config.toml
num_attention_heads = 5
head_dim = 64
hidden_act = "gelu"
positions = "rope"
qk_norm = false
tie_word_embeddings = true
init_std_qkv = 0.0356
init_std_o = 0.0442
init_std_up = 0.051
learning_rate = 0.0108
max_grad_norm = 1.0
schedule = "wsd"
decay_fraction = 1.0
final_lr_fraction = 0.05
batch_tokens = 131072
Each number is 500 + 25 x the weight over the matrix's rms, rounded and kept within 0 to 999. Layers, rows and columns count from 0. Numbers have three digits each.

# layer 3 MLP up, 1280x320, rms 0.051, rows 904-1109, columns 128-159
506520532501512499492463486497529501503534555503491551522548502503538421531479512521500534468482
489465489516510526537480516475484481503508512451561542506541510505492500546496513523517568518475
494498497488499491559506499480515539460509508541501545490489528481505521500460514473464460497519
480506517510485488499464458511500502498507499513493485475492489493496507526506521542482468487543
513501498443507494524515497486505520448490454545557526504511502483477523509496514510477456484543
478487527502502494488478432541517497497491487494509503489518486466536541510506555510489484478534
541483509525486468527486476496505496488490483506532494480501481503477497481513496486519514474456
501491519553468504483521493496486539492511516542519491544491516497533516523501485498477496478520
517498511472501482501441519510485470489482488459528498507511531533444503488535488464457496470513
480503507519465501459466482530509520515497502536482533487522522516484510473542476502498524470482
548494473503530465511500459514514473520522503450510476510463498503489476481430500484503482491481
528483498502445538516518483450500510537484496515540476475538510490474468536509529495492496493535
519483502499491454525489516517488498463478515514525461461456508547489506459482484518504478558510
482440524496486501479496497497489519522467536475510509502468522477519485463531545479531479484481
487510544454522454499557508489471492534466517504514468508475551503479526487483538536511503415545
510465508504485522536525527510524518498509507496514495485476511496485597504512481528465492476535
480513489497517465518515525560511491481495576480506506498466459516491506497476485511513535497486
574478475536542509477493512517546494491527507476506469539511496539510466518526478503500541494528
509469514531471524454502509524503499493478518491512486560533543516522519509509525551515485479492
509518484499515513519457488531527474452510493482553457477494533518497488526524496464476476507536
476484476490494474509469560443497510500532509502517469494520480499531502529497480445525567518499
495510517459504509486481461502508479501505478445502511509513482533537552520498531496479498514471
479535480548479424493463527491509459490564507456526503505520527497476445511504546484465547499496
480479480528509527540511467544501464526477457496545512527511502468503504540509504528515497523507
494545478469528512493516542511518527522505497517518523523519488540541463505508480507474538459487
491541521526495536499495517473527508559504464487507496486539532526517493486495502494475480501509
514478461451521531424474512521514500483496507456522492494541479502502503480501520502509500488487
503523509550504465499511522464534472516524518520422497538449486504527487507528483498508494495540
529535476512521475552558503489516457471559510529507468526486487464487469436534500520480488500510
541462462529513561511518511510538497541491513471491498499469510500499468535496454493497510504537
507502485494547523459497524518465480455470494472549491468527520498502557521433513490475536453486
499475489510516499486524498505523502501477490496519491470500518521531487524498535503495519515522
477523509526557538466489482521533568489519460485484542543432522536508525495504546468585462466559
506493512463498511476517528522548512487463560506472513531490489500492532508525491508518483488520
491551521482487480514513495506503556493487469534543482480503492471518517476498480491450526511472
444479507517464501484522500481488502480489523494516493517466492497500523538436499502556499500498
542479509482529461488483489506500494519504494486473472533480519495498454518512533478501491501489
543491512515486456476503485502519484468477516513520502498477493524514519498469488487501511484476
513492525531473493468485456536497512521504477515488529539499541486523489481516459524532510476512
489502500476483506483476485452470436520497463453537466509472509524491486465543510459476456496488
465527489474524530511479494439496497517525501479486443540534550509526496472551484455523505529459
508505509464508490511505467517501509447502488538522484501489524481497502520542472492500498479517
457460467481475499491488481506522515495552501455477474484467541487501478468505520480521490525468
526477527456499476537507458510485519520483524467543482513499468496502517517503478491542503488513
549459485524457500516463493493503483472494533487451519488546457479487530486466492519529505564508
504513467463490459516525458516492442472460490483472505513514490481506485519538490504529496469528
531544545491477494525507523526492478550491499471524521486527555552475487520547479507506509517499
573484526520518537505517510472484514502517479489463537533555501468480557505498511459546488527487
504497549499494487508533523490509477458517550461454481492509487518499506522544507519526515502483
460477507481486486485490493502549548465505525507500503538470446507479513462471491531511476504485
462488478515513518482527528483480536507470546526512542477504521531491494506507506493477516479524
485472487466508503510483496500539488529524515494458532458488487495516436454508487527515550465492
486512530515512526436472506528485526519526516488493488542508523473558493529495507460548450483531
502495482486542451521456503465513483520513488483545474471527494474559455470458462545494518506493
555522514526497494510453485567539516460497518491511449519489535479483526487521478488510494502483
507501546503531537520479478494496526488542484466465510471510485508497530531515516533534491521467
477531508511525471492542451484496504503529511486532489504500514533473466525484491497528438506552
470504503482523514525530487457511479509498469526517470494492495487515470547504483499486549536473
530513529505458497470499490482489504572519504517568529500551519470506478509524540505541527534439
492506456486490498512517473510510565502495492529545527491491539463525488505452475477479558459464
538542517501495471483537500514445465515464463502540516496502517513489478497528463526456501547489
479500467466484494484515465516566488493519523496534501474461527519469518505481519506487491477484
531514467517481537525533465535501501467503513504515473496497494557469479532494458492500544488572
509519480526476498518524503519521438496463519526525531473493480536484485506517480477468521482486
513485543503499531527495539465504482497510490524515559488496536497501508523508542546552503507467
524498529485472518541555437469481470481482534473517452476484520516481512561482525511522523465540
475518512522530516481466478541503488515488502472517460479512495499517502505487534517512515492485
505508510484492463504468502499527481497500494511496513487457520479478478521454540532512482486511
462469509457511526440508494547496510532516534485499443483572533485510486490499480453444512496503
441499524479498462528487545481489559485507490495489474463494512499483500525468490460448504531487
507508504464495509519538525461553459483480509491514474487513453502541534522474506456500494469472
494446478489488510515506491502518494517514451480543524542547481510512458505490495478511532519526
507489500490523552534508517520480559472547510494476454536504527513494479508472486532499549468501
530536508499503533518431511459522529522506490490453514526499461516522496447514512523548536532494
496473437516492529459496477530512516493478534526505495513515514480488551530514478484485481493504
518503482473532494511488457518480534535484471500528473503494497543467466533518514492514520449448
478501477496476502470494490500515506459471548505513478491543509500515497513465523529494553489522
507504520539476521481491510484531498477540470504499499505503499474475523489515503463498503527513
516514522507506516499481469487445549512525486489462493520486482479472468558473500468473477510531
501514499486453484511463512448492504466490512519554498508477506489576534490450476503491483524489
534513536502480539517529487514497492467502516501516487490488491538514497479492480499506481522505
524467467528477493531457499495508512502504525558492502516465493481521529488558482538448482521510
529483470501500529489489514526487505514533485486514506530514514507503498475521519475505522521488
503496511512504504493500496493511485506499467508477526566526462479529472525493534458548522484472
446539471457465454526474474527518475512540523473537495546523486425516530481541474512500501457537
531519488471459507485488562500503501453515476469506507504501501526488504497489473496539486512490
558511488491498464527515534494474523519518453486496541460494495512509508468479535472467486496543
524466547518448512508498509520504500479472512458522499449508569496508474463498461482517500500494
538469514464487509506489499477518525500527532517520506524488477527522488482535444501489498513499
514502530501471539462485532549470482496485510472522484465492517508452462540484482505484501473485
520516486518548520487524507519474485487519484482528491520520479562497472494485472518514485522484
524453503502459441512499483518475509460526486517518520506480489475550494492496497473550467523527
518462522501503453481514495496516512501486533514496497495483509517500527523471463497550490504493
509473509453465474509484512508495479485573510504517486533505511511500499477506531481481524479455
503511495503460435512462515492526489479469478508528502511526480505459507542489488535495482476467
485509530506465443482489429482491479506526521478503503562521509517510484519520505484516493477485
485438470506492477487517511493494483527478483484478544482510523512503496480464478524510486481499
535473501528493496546506451481493520525495486494507522540528505539480486477487518497522483492514
514454450509512521511525514547507490462470498483480487515455505527508486512504488511558549517467
518470466524500482448517516501479504577502492551515528497544543494532477500500538488489466493513
516458485473499457488474485478478491539460445469509497475502506499510519476499494477495499518495
540460516487493510536474559514512507500506474513517495510508529522481463495509528492512528475504
475463548505505493491518506463479526466459515513509475521455496509493472471467517515474501461498
484519493479533491477488471482462498486494463479522487495550491500478524523458494502497505496459
515485488479457493451515511508534526558527520525509542472511499501446533520548493529517461493517
500465514541467496487470502537533497497498469479487526478456492527550516436498508490433505505477
513515498527505444468467509503499483482556471519538479500513436509502479453529526476514448522528
483527468507501464506541498501525491515448527476490486502493503503509507514529486498493512480530
547517532506518528504506465509486496515468497476545530450493496513547519473520497521499498518527
568481512489499500495476504535514527497533525493521486511538528524499511517534528512504458516468
484517458488511521462473517516509500503546469516454489504512490514476495514473519452488502531514
550540505488512488522493494483538524525507497520510464475548527516517485497501508480478491520480
468499452533463543487499504497547510455495533492512529511523508500466464504453541469511494519490
483530533504472464491513526471497498510482523466513517539512509497533513514511490457531499512484
444540483538513552546513448517479499477496485500492496504503534488480527499471505540463479552523
525469522501480522509491485463554481470514478479523494497496485507489473531520514509523505557467
498509507501498517515471499507500536489471494517524488522526520497511481516553544540444485530488
486493513497500524489495522497460490505458484521504467470560507488480507470512501525535479517512
533509481553537484511524495523514500461491495484480516426516503530483524497545501511510496438519
521531501464523536490474516494475516516460500458510535466483507563525488486502485501517472495532
480518550531525504480509534449495458480478543532580517449505524470523506480521473470529520511524
552482473488502530513550486508473453542472549536519478495512532530516485487475479453496466522471
527507485543533534488516514503502494536527565509501535468504494491507550529520573525471482485526
540490484536480515504477516523536549532526505574477511476469506491516510483523501514436463480452
474503487454520468449528529570486520550486473491468504493542508519489533479548508498515475524492
520469498466530500506503464509512519507523479553470524492516481468555544446544509478526510540492
505493499487484537523498472481543488513482489498485483516472500500504461516536555497513480489506
515488487509497483516471487512520493496535506520500526485484519468480518468511522518474520542509
562534435483511476447483470503470463479501514506529479476499477515535470498486511520521539457531
491490457499519451512505513448504504497527510469481539528481465471479502503524502498507530498544
488496498542513494503452516474526499495498444480518506498487500503520529533545501514478492484517
533484541443473493496490473472496454529514485536500518498522509489512536460500492505517492527527
480526500542544508504477472504501510513492506464506519550524483493503505518534477519473466489486
493512498540515454505461478502492480476488471507519468447464507482489521488499491463460522508487
533514484467542530522500534509489509497526466507459491560545468520514535490508517521492525486537
506519489554478487497453503478479494511514518524482504510526452474508501469519523478508508472540
471522468519526561511477505469501542518519484482504493499535520483487507501490553504489518511510
474465451514513464510464510502524485484448458461497515510484513496514505471483486473521493517494
516508493509486496555500531493502511511467501492512516500495519461488487508489490507513536542502
481514538485495463560512528474512481519553512547504513523508513510530522503506486491479470535517
461538527456498505477524462471471538478492503482476526480503487500474514488491560484512498463485
509497489488435482519500476486472487496489510515503502524499512487500462475504516497483502494487
467481489485505482581491507467498486459489520493489503482472497532525529472533518494544521510469
495496452530489542489497510475480495478495518544500482544514488516501472481509485466484500517504
519504507529495471493465512549481491531531501494480494528530509482520507522488497501507498517499
520519540492485506499488495488531544458464464484506546479557519502539515454519491549484450447480
498518521489503536518477520504531494527468487460519511469543529486500520508519536552496476488458
447472505545507506512496482498513517495433540459479493472493499535480467515516497509524521578506
526496522529511493523506487467497504527517557480500509459554539528506551510511455492490530544528
522517493529513464481495525520505465533490508440524502497537534466482474495513496464516501532536
471501495527517483510498480478531504537511498498527486454539529530485529520479500501468479544524
509487527490512509523475530513501468507487484487499474466493476510510565465514523522502482552533
490479510497474497497531459517511508491511518522490527474509512530484501530495488509505501473492
536496496509507529504486480498463535475508514522477525478506530497528461485502518464546453461483
478548535469473507461516476476484499519535516508518496535483580532525482525463541494438443515473
509470477484517501462485476523498480510485482537521488520482534508538499573482473482473508500483
543498524525492534517466463446526449522496515502512494539456502456546502511502477495519512490509
491525477504522514456459469502489529546531458473494483477478493507470467543500519476505496456505
506460476505520491462496511494530488519534504519520533497552518482488453525497540496458467525523
529526556523519479520519469501494484499476503529483522509464540489531513532521514477483495508519
480511528472467475514503526501528491479485505483492467493479487505483476503519449508545503448550
469533527539488480488482477453494513500520544503493491488506506480464527481487484535501465519481
490507526502523497508552532524496506511502500514508477453529469472514507561541498464507495513525
514481507502491499549499517514524519509521527565495453513526518534476518536490550527482481499499
531530461513517514528489470471504464503530516568576455499503505541454499545465550462506451457486
485518469475551524507489504478518473478513481477527509452514451559488461480506485519555491478549
542439534482542511510490475489514518519498501461548511472510527511499467469512477480495544518476
491486507497512535515494474495500476491518506456494502507442507555501524508529482507500507501511
495479479476508457517533488517485479514516536530449493505500484518503460478481530479513484489486
470511498453498518479539455542504484529533504452522490495481477507515496499465512523478537528541
517488551509493513464470530527520465509532530545478548537523485554478580513518501496533513513478
491464527524515463528528479496487463510444496485474540475528513531475474455496514508516465484517
494543526488480495511514533500526532510493482510483563520516484520488510526537501517488520466540
537520555496491544486461506524513502501441476471526507496445537492491494530518494501463470536504
549477541514522478494480479521476492478460516508518479458500487463468508481474499502501448461508
493553479532495532515448485505493517499516485490462511518468493490445548519491520527538470514508
493450493448507477493501502495494508433498476504526498494501500511518450495494481489502515464504
476494531497544468523432474521506478517487514544480444447473481509522480479515487477480535518485
507504497455468485489488493494499522532490496455522500503503475496510467529507499483510562468506
512497487514492536542531448525462500524483523518438526529523514488527521490498552551489511467481
512472549497507518539441442496495510495502514502475531535539488496450489475529504492509461504598
469453477486500507528498541493490426501532491529538497539512516494523496488463449514495495564556
510530496492497496495492510532488479493502513507508489525532509483534490507518507491482508507511
493484494436475494503464522510493483540493515549500447526488483511541535486533517507473501495534
536449536521540472474520507500495492498533492480516500494531485478438509506483511491509504512516
506549474462458501496494507491494465545498495536534501479505508455496494492517494506527518530470
523501498518478520514461493493515493543507506459527497498514501543512558523498535460550517519480
479449485499504517482461537554505524491547510479482493504517479504482534497507493494516509478462
537498503485453483480485529486497504504500466509481515469511442496497485467482506486474443512502
504527494488496462489530532470456497501474549468496502502531459500491479555497509461509485511519
547466486463474477478511510517510558506512486505542501460548458498502485475472483523484505478468
515477451484535488497512509458540501497485479509504527496534486478498476460511518497524521492520
496464524462514471534495533524455510432508461507522475490534481509512533465488479507477480477484
488499530468493473478503518494472525487518490548504504431493537505503501535533512502530470518495
508490467494547491533483498529532535490468511493486528522466509524471496478496497511505510508469
536500448516498475522507499501519513488515492461489456487508456546515547526490494502498507502506
473491474495511520504527509483474446484486478460480506497502487469468484483485557485508522474484
503520545445505558481491529523477529479528467470525529488461513484463541531516471508506483483526
492480466497475504531493445500498474468537480504516499454497492532522487494523540544484492509508
467473487488505516495494497551535503544514489497526491500493476499493472534506447510537483440473
521478531514536484495481513488473499478488527507554518527472475498514462480541513472449500504474
479489497551518509505480502477476511509541548482522522494539497498512524524476504479462483542511
531510496484465468469474495506471559490519493468485505490530501531548475503509528494487450509483
520520473537524513475562497505521457490543474472524485516507514456502516558498527490526491465491
531485499499525517517546491477526496478524536464541443520472513507540483495506508536494513538473
501511489527488532477482510478546490488467454546497504479519463492519459529474508508479507523532
# layer 3 MLP down (transposed), 1280x320, rms 0.051, rows 904-1108, columns 128-159
472502445547502524514536487517486508478510475505539512510465469482498517473516484502482476525545
513489507525511490461489513481517502518515489520469454515453513494484501483502495520494447504498
496502509556533514577493511530477480498587514507517527490462438486525523479471416516472502475526
519480528500467519523496518490505495497446499502531490479493499528517499474510541493503537492509
505526506490551500507503504507467516530520518490471509462521481489525519500517489532554505416473
501559524476504485544520515528486547506495461489521518518500495523457495488479483505497507479512
502516519509492515540516517498504492526536521498518522521489467471502529522531513523518539527473
466459504470532510521443479516490501473511489491506538509505487524519532489490512491483484526526
539492525472508517456489507470474520495482525513492476481484546517529534479501531548494508524464
508503497467472507521520480469542469509556493472511504496457454497500465481521481542516528519505
474540509453514517486515514489482521512463492511453514499499502506559554466540494465501482497493
453510478536526495539479500491547524493456460529461504503470522473520481533474514466462550525519
525551476473495527528545478521461506498518473469507435515501540535478523468478553506504543473492
494528446498432520460492469522465450498499508523523482527565458493466470507454508524470521510516
531536506465497493501506463472531504533494498507469502496471466535507444491480446450460515488494
495536506499504500508509479473501502517490460480511490503502486450486486558510507491506492480496
515481510543511505525504524465546506494517472485527467462492485502554485477557513549504512483503
491483444508456549549501478526472476519483534493557502519558507534469532522531481514503495492530
485524492551518501493482496481527520519483486507481478452501476488477525507469501492502522518500
472501545519457498530534547504456521513469483502502513495509481520501533489487508535522497480535
483499505498507492502467492469472547483544516493535488498517528522495524517533547499521501544451
499497469488458519528499533528477485546461525534517510499468487460535472485499515499486483530484
461453525503451505511505505489539554488548477514499478521461513516505539493478525498527498539493
539510515531507539460517477508503488520535486499473531501533490536528500504501432500503473492512
448474534494497538500483511499476495506502505506515544522502496477486539495497500513501466529519
502555535477454525476528485521443478486534496418465483503515503498478532505504466539509492537493
497511540543482476535528501466467478492496503515467484510443470458509499480460521516537509492479
518514512521495494525502474461486497463496485489479498536543511489500531542497513506512503503482
450501490507485482463463530501503521491449484469499519484514490482507540520471554461496546481493
467497488484511523494481506469496448509494467469488515499541528491513509489454493537490510490512
463558493486499506528525455539560514517535529500510513544502508476485500538540500513480475484530
498475537511482513500541473510518433525530460472497500485514504525530491478431458519470511518511
514568496497442486465492493530472490482529514516476538423519504451508523508512520488464505523506
505491507555479525514539509483514501545513443533510524456511495491450490517446530516485510503537
505486492489533512479522500527504495503480499471494491524512536517509478541484496488535476534505
482531470471488502456499537456497491531465533508534524497509494489526456463507506516482483488478
486513528501452504492468494502527508483500445561527543456488474521466450506526460507479515554534
481531480508501497512521498492494485526490516469506516475521503484494507500524529508466457496504
531530492450519523507530521558471488487513484499522506524520471464500519494519496482500505459477
519516505508492478487501537508500540496447546541488489512481520505505485466475481506495546467513
531485534515513498442508529522529454517513470508484513489520490472480530497479505527466474496498
531496502544512521509496504509498503535515497487481517473511507517512518474471488492498516502477
535514484520522491490493516521518515473470507498497507475526458507508511455483534529506505491532
549463489490495533522534500518490498509503498480517515469523491532487494524501473506493442507538
476478506510516500504498533507494479536502508477487502497457513487492492542517500529538535502490
538484513541549512499525474474452490504501503505522477482506495447547544473484461552515474493469
479455486467500574489519530493575493548482475477540511507520469494515528502498498453474492538485
450478503526492513517508524529505504486488492520545459481463454507508521501514513478493527534547
521534482527489458515494462525532449489480498479507555517457521524522492502509466471490515499489
537512533476513490478488481457469501533527496488497514465539483482497463504490505530451492515523
510522472485509488489519538511468453488511487537481499511445502456500500508485472527511497545539
477509496516495524532559519496448504545457446495538510484474530458509476493517492489537498439458
553494479483502507508542477464520514499522484528531507484477486522479449508483479514532517536458
485447505502495533472506498524542509499552527459489510503460473464512532484515534500472469478517
508500516500501538489482489538490497562506514511505495507535541490512537528510498522548519535511
501520529493479527502515539465471491465511537503511472528502511459463504489533497499470488552511
458501494483494543542478535514497476507467484510472508522502516504525531509492498519463530507487
547533475534549465537525453461507441505528480528459489531508457517492489469525527487526527557464
504524472499494526503497496553486509503480499470484506501477448499494484511514498541502487462520
498500478514514507465480566530504495467496534480495476522495478510488504505531506478542481492508
513525526489462501530479533514520473505502537481497519500512454457491530512478492511481499502529
514446460484533495510517465517466492507499474530466483447509497463490505520522505509479483572514
466500498511487482544502471472483518511518482546515490525484555507484501515490497479533465507506
488536508489478549525501539538501527489534455512480515507519487513531565485470518511485486489502
475535452476468484505507443494522508489508510469525461516523504517544543473467465478488448518534
526527504522505457472508492512517504509517509543490514454516471493486507461522544505463509514491
524498518472497518503533503487505481518534511503474512507520542520513519462531481508480486497523
488506483496471497500499496468483522488532520499506519506516502509479493477519523491514523489511
504466460473436530528478507538544501474503449480539494484505471499462515528527504516506492521511
515528491518486527497515472521494458527496514469546513507488494481495517482542525510531508422547
523480525457509511497491525484527496547481512528549485520543481455531496566527482471435476495517
521491518507523474490495480513500523501517500504527487483523493494466514489510476479535502489484
522542503429454517510513470481557447491522487519461493442524484473504505500525509462502473510491
494472550513495532506492539483530507507482509475460530535474484514510491484503541494483501481492
529483518501500495501481517516500514460515522490529487462473507483530509521491513485491532542516
516467516506494493476514499478476474478506491501492513495496487558536525547506486479523521467540
511516478425486513494499548487486520476529544472518513515525488512476535524528527484502466495553
509468463518511549583514510522486495459508469542502499488547490502436488477495473477493442519501
508496459502509505485486485517532459508458521529543486536510516490477513484518474510462517523453
505483461479505510496485522485495498492531530492510498545486489514490501522524480430467502481480
514472520471523506472523504506524477490500490528534482530479460474545467549499494524460501548525
514523523536505520507477420482485491527497576456479515490453466501495479468501487513544454484494
468538469506499485540529550541517517476518514515530496477531479448492488518524503548516536532512
475535486541473488480457490496503485481489514508491517490502538493482543495542478530495495473523
501505529575487535499491518484487503510529478518496482530462500533495485530541552476479511486499
474524515483498516530483497492529493553515482512578537557497504495498479472486483481485524518474
480470506512501527502497481495558434502537508527515519495486509527517485485507509542520461495532
542528474506491490483490466548517456506486449500452465487496495482450537505490550504477499455482
499509502507526498541489479494515506544512521458487484538475483528514457490475467480485517497525
506493487481496492509520500469495511495495494497459519527506489486508542476513504513509550505521
512484505505498527538519469528513478505546507486479522488523506495508538539488505468525516448488
500504501510478552440461491516522490531522454510526494527511503519477481518539493503529477524525
539471528487502516499524510465470513501472486463506501567466463513486447476477479488537471453504
518521496515519497495451475495535475492500454511504517520410467442466547539446492504470507511477
514541545505553532496525489516480536497547518515488522473508450495484507467532466500496529453523
489424446449495501493503513489559499491473516518492501484467478529478516527532498481485516490512
480516507495497533516483452497526536451505497528524478499496503511497523507516518486494513473460
504498508500501465414464504512496462529511522508476463501476529518482496500521519494517438511468
543518528522508503453519514478526497537507488505506506500544507496492497507514533477509504539480
511520506521510514457499519519504519501507502497507480486515444551524469549551491474511503506526
449506540545488489514501482454478508482515506489510510520456480480507511511491466517538497478515
507531487543502468477509542512523518519497546487479478529524510458459513476509484479526512517453
545522550493477501506519456496485483526538510525508491530527549470460482525518539463517517526445
520510460485501453485480520502514522499472548502484516568486482523525502469529493503502501459518
468491469493499479513497442500529521495486482521509487490510513489507479489495453499474510496509
509525491452501543525501515514434528489482500516525507474495507487491495510514510523497499463504
463510503529489477495501539502464543494462494501501489530510536478524485491484510491491513493498
441522496501549500541503486493508531493510485487516501523492482522487511491436507520470533521483
491524458517479488477509521487522513514512484490489459468484506511515489505520505502508513480475
518538499522531514473469493501486504553505484508545521518523496583502527522516490505433506495490
504470494507502485507502470516480501501498535491516512483505489472525500525525462484538493461457
493493503533499486529463530487494479495469526500514452507493475465465524509468494490495506544501
484505468530504466494551454514514556521454520482496538518427498494532560479527513521497474540502
511446471466488464493480489528507500485501490525517492515476505523515479539499483511528525495499
513527472502478514486489487480527527502514507521529508486482503502482543481514508496490500473454
529487498512502532518509523504503488428489487501474492470512503495521512495460469467516549506530
469488510493499489469482516477521539496477521520487486473469468520502539492479518466524541539526
499480487492502461485525483482527525517468531480487519464534494476575463562534551488471452510472
502517502465455509424493487474494497521524539489478499507473538445504510440537469478477505474473
493475469477488528504511523496548500480538518567485486504520490509505495501508518485496506495489
495501441522516469505503455491478485552469530522446516507484490523544521529517522507513517444480
556493480467496521521474513506533521519463488534471511469518520504502554496495495537487496489444
491519501469456503499513541493509470498484478473513487509517506529499502508486489481464495481492
524530492473521521497525489518460479484510549497520525490540489497503483536476538494558503550520
501488519553544518461464501431507441514515503458491469561493490446431505487479486546444566508485
528533514506520501461523487533510497501486553452525500492490531540483468540495454541519512430492
524497495535517517505493490483464544500509534468499515475513518512473487529508548466494507491493
457486552462518494489493515466522492568491499503494510508528461457512498522492485497474465463524
473504545501468490539514518500486532529493527531492514495488556466510534479506465490477496488491
458506528512466516470431488478496511461531514516528496425498522498524500467510515507493529474506
493479534487484526530479500501459539478513513430476476527508523535490511486522490583507522466439
454511519546456469463470539505486465491489493495499507442513491495506514482508460478496514504462
487527477488481493543508507483483541517516501504517540513467501548489506502492522499538505523493
537515503533506492509527537536493488487475515472463495516492527517498493495516513531501497555502
497518480491459489495525464482485533544483525528515511491500494498498492459510581519508469498510
523489488442494486540535448519533515479474500504498472511467498517502505472496475489535488537452
508499472479531499516480573485491498498531530467499478498478482481508494479538513462540495462473
480543507498529540548503475510448512560493501536492495448474512485498513481499492529514492549543
475522463488481506505519521513521541441518503495501511541510530507515488498422539489524485514531
499515495484509497507509479496488472491466520467491482478504474517506529498499480530498515518512
482505494526490498501497482519477474493514491483532484497518514512518524491533478514479487489494
520531474504462565504503545511497480498477496481466511453501459544489480538488460455510503526499
503473503543543477504482479508487488525459492459495551495519476492519449481502534466517494477496
500495506509487510447513471513480493512502512505475479503475543523455538473536515524516529449512
524493487495474491501498478482514493501471485472511512546517486506460541465497514466467478470522
516508518477506519452506536463527542493491538470466486483489524480475486496491560469482541499533
454443511510499489490502468493504527468547525509505506504484511487488503506478500459514506495498
483507452510504509522477410492460460479451481515493527535556518459497518488513485486436521501498
486499460499493474467484526550521522469474522500486490507517488467503511518564539525524475482462
484513461476491446503457542520502460495514502495502537507525484531479539501440495509515506458548
517478468514542541467483536508468497491510507479486519479477567458511508500522522489517512476523
535521509452506534468503551497486514484533486525532509434491570455454519522516492455449509534522
505522518499510539478494529520509523513470441512482508469534499469527439533556499471503549518536
494438507516475465544562553501498538468514470525526478523555524531477511486488522511501518541501
503531535478475519510502481519501490538490489514523493538511480471515487539475495540518489526516
493529503492454487487519558488489504465498526467483498527487508466485479469471493539521519503515
507535516526488493526513505562505502528506498528518534484500503502525466493536537504474483459506
494490464528489494489456481503467512487513499499538455489539504505508501463475484459506533541469
479507476507519503501525516529560501502521523456508529492434527522470517499509530473546484463475
458498521475516512498515488554469486495538541490488490471514496462506491511500525504492529497517
481531454470488503475485519518488484496523497516483525502499470491506506503472488515471502496503
516474515522514495507488482493506503537458498490532485503529482513508503568494470500492485538494
510464485483508477511470532509474533482514510524520498486529543518472475498494547529491521487508
495495477517451553466488465519489506487547462481512496553502549496498504527533510501511486536492
516496514485487491531480507489538539507507487528503475546509491538475469508466444485492573574502
552475517483519567529482533539532481457496510511505475507450535529553579503525473496498498554517
484470468523526512535507511502519465461508500478478460503496517499511484492478475488506496535534
525498538488485482455509457499504532502511524513511498486509505464532501544481521489503504515490
464502478471508497552465505503482500481464516462498485479477530519502495471483504483518491509530
495554519482503442486478495503458488545529502528526517493502453488467490500553502521464493492481
539510582456487550496443545535477536454532545515451499501579485544488547449492503498550453507502
446547484445491478512539479482520486564548500482505504481477580512495494524488517473499491486531
502465458515499517436512502518442475452455512486512494502488479506494471477501490477535497465521
500490531547540505533508508462476490502500518531465500484578517469508503497484523497506486532492
434508482525481523453523477465528492540495472513463498510492535507523509509545455489502519517515
492469522524510469491531503481516509508519490505498487460518472495512479495502468488496507491489
510531550522470528533514487494513510528491560490507504508507511518491532513458502524440495497463
493488460545533523499508495463541468490516458485465536443510492468521540530503471505496510495483
498463515480515510479544513472525495482497505523503489516498480490477466513491521493496449507512
544482475477529503461490555480510484474528516498528499534483503503485458484469473517484456520521
544516503488520499512518498462523508477546515483481499500529495513465544490504507518519507500480
505456509492504533495540499484507508471501509472480465521534484525530442507516474525474489550467
524496460464528529529484470484487492482474487479489495458531486498493505527537490513537496523521
513513487495521483506543444499512497468476513492517531472473479494506475517487520526445462508502
476525487531465531474542466498523490511436474504459519518494459487476482471485537485518455461497
476486511559523517521480475496460486474476474563502476454525503538509523478488514519491495463482
505549520503491504496533506464489504460508499478479502514470500486516496442456485467524531499521
515538535477482529505512503524453483537439531493503545525501473512514495480473498476482530476517
499465512514539525541511524526500492511476478454487520482451513486519462497529488492512528470521
525502503496470515521498512474500499518544469508489467480503530539514505518524490518497481555492
481492489483515465517496442486450509497481493535531547532519491540492491464515477494488535529525
520525462506487513484465508473469486462488509539477496493477516511485558483519461484466512488526
530498498505487542493535480495535512513467505524470482502489512482501484476527508502502511492495
487540492474530528496513455478560465533516529494548526477527494511481498488498438522453506497509
461469511506481489497490502520511503502504489508531498457520496468502472526545487491498583459486
467493508490496485494514509472506531492494476490450508487537536487452510523487496479519472517474
453496448463507498543544490474474511483543477503532485503481484489524515525501502526497514504494
465482539461514537492506509487523481565466503503483465455498551500486492511540554563483530536502
519467488516510522495472514511473513552506502499510502512492507487492509500504497493530500448467
525479500527496503514503522476465512512504420510523518498470462499529518466496473540486463531524
493496470505480504483486479521499507488470513533485464524458503518448494515543507538533549520546
512563530521498466488496494546494506478496520474526504487508486511518500520538533537493495531504
504461503486498508488481537527520478461477478501551527522485522516486483501552506460484508542485
450473502513491478549507494489503545517478505500469516509540543526464472503456460475466483498518
479534467506503493519480458503487481545494508521520489558480491450464501508502521460486494520476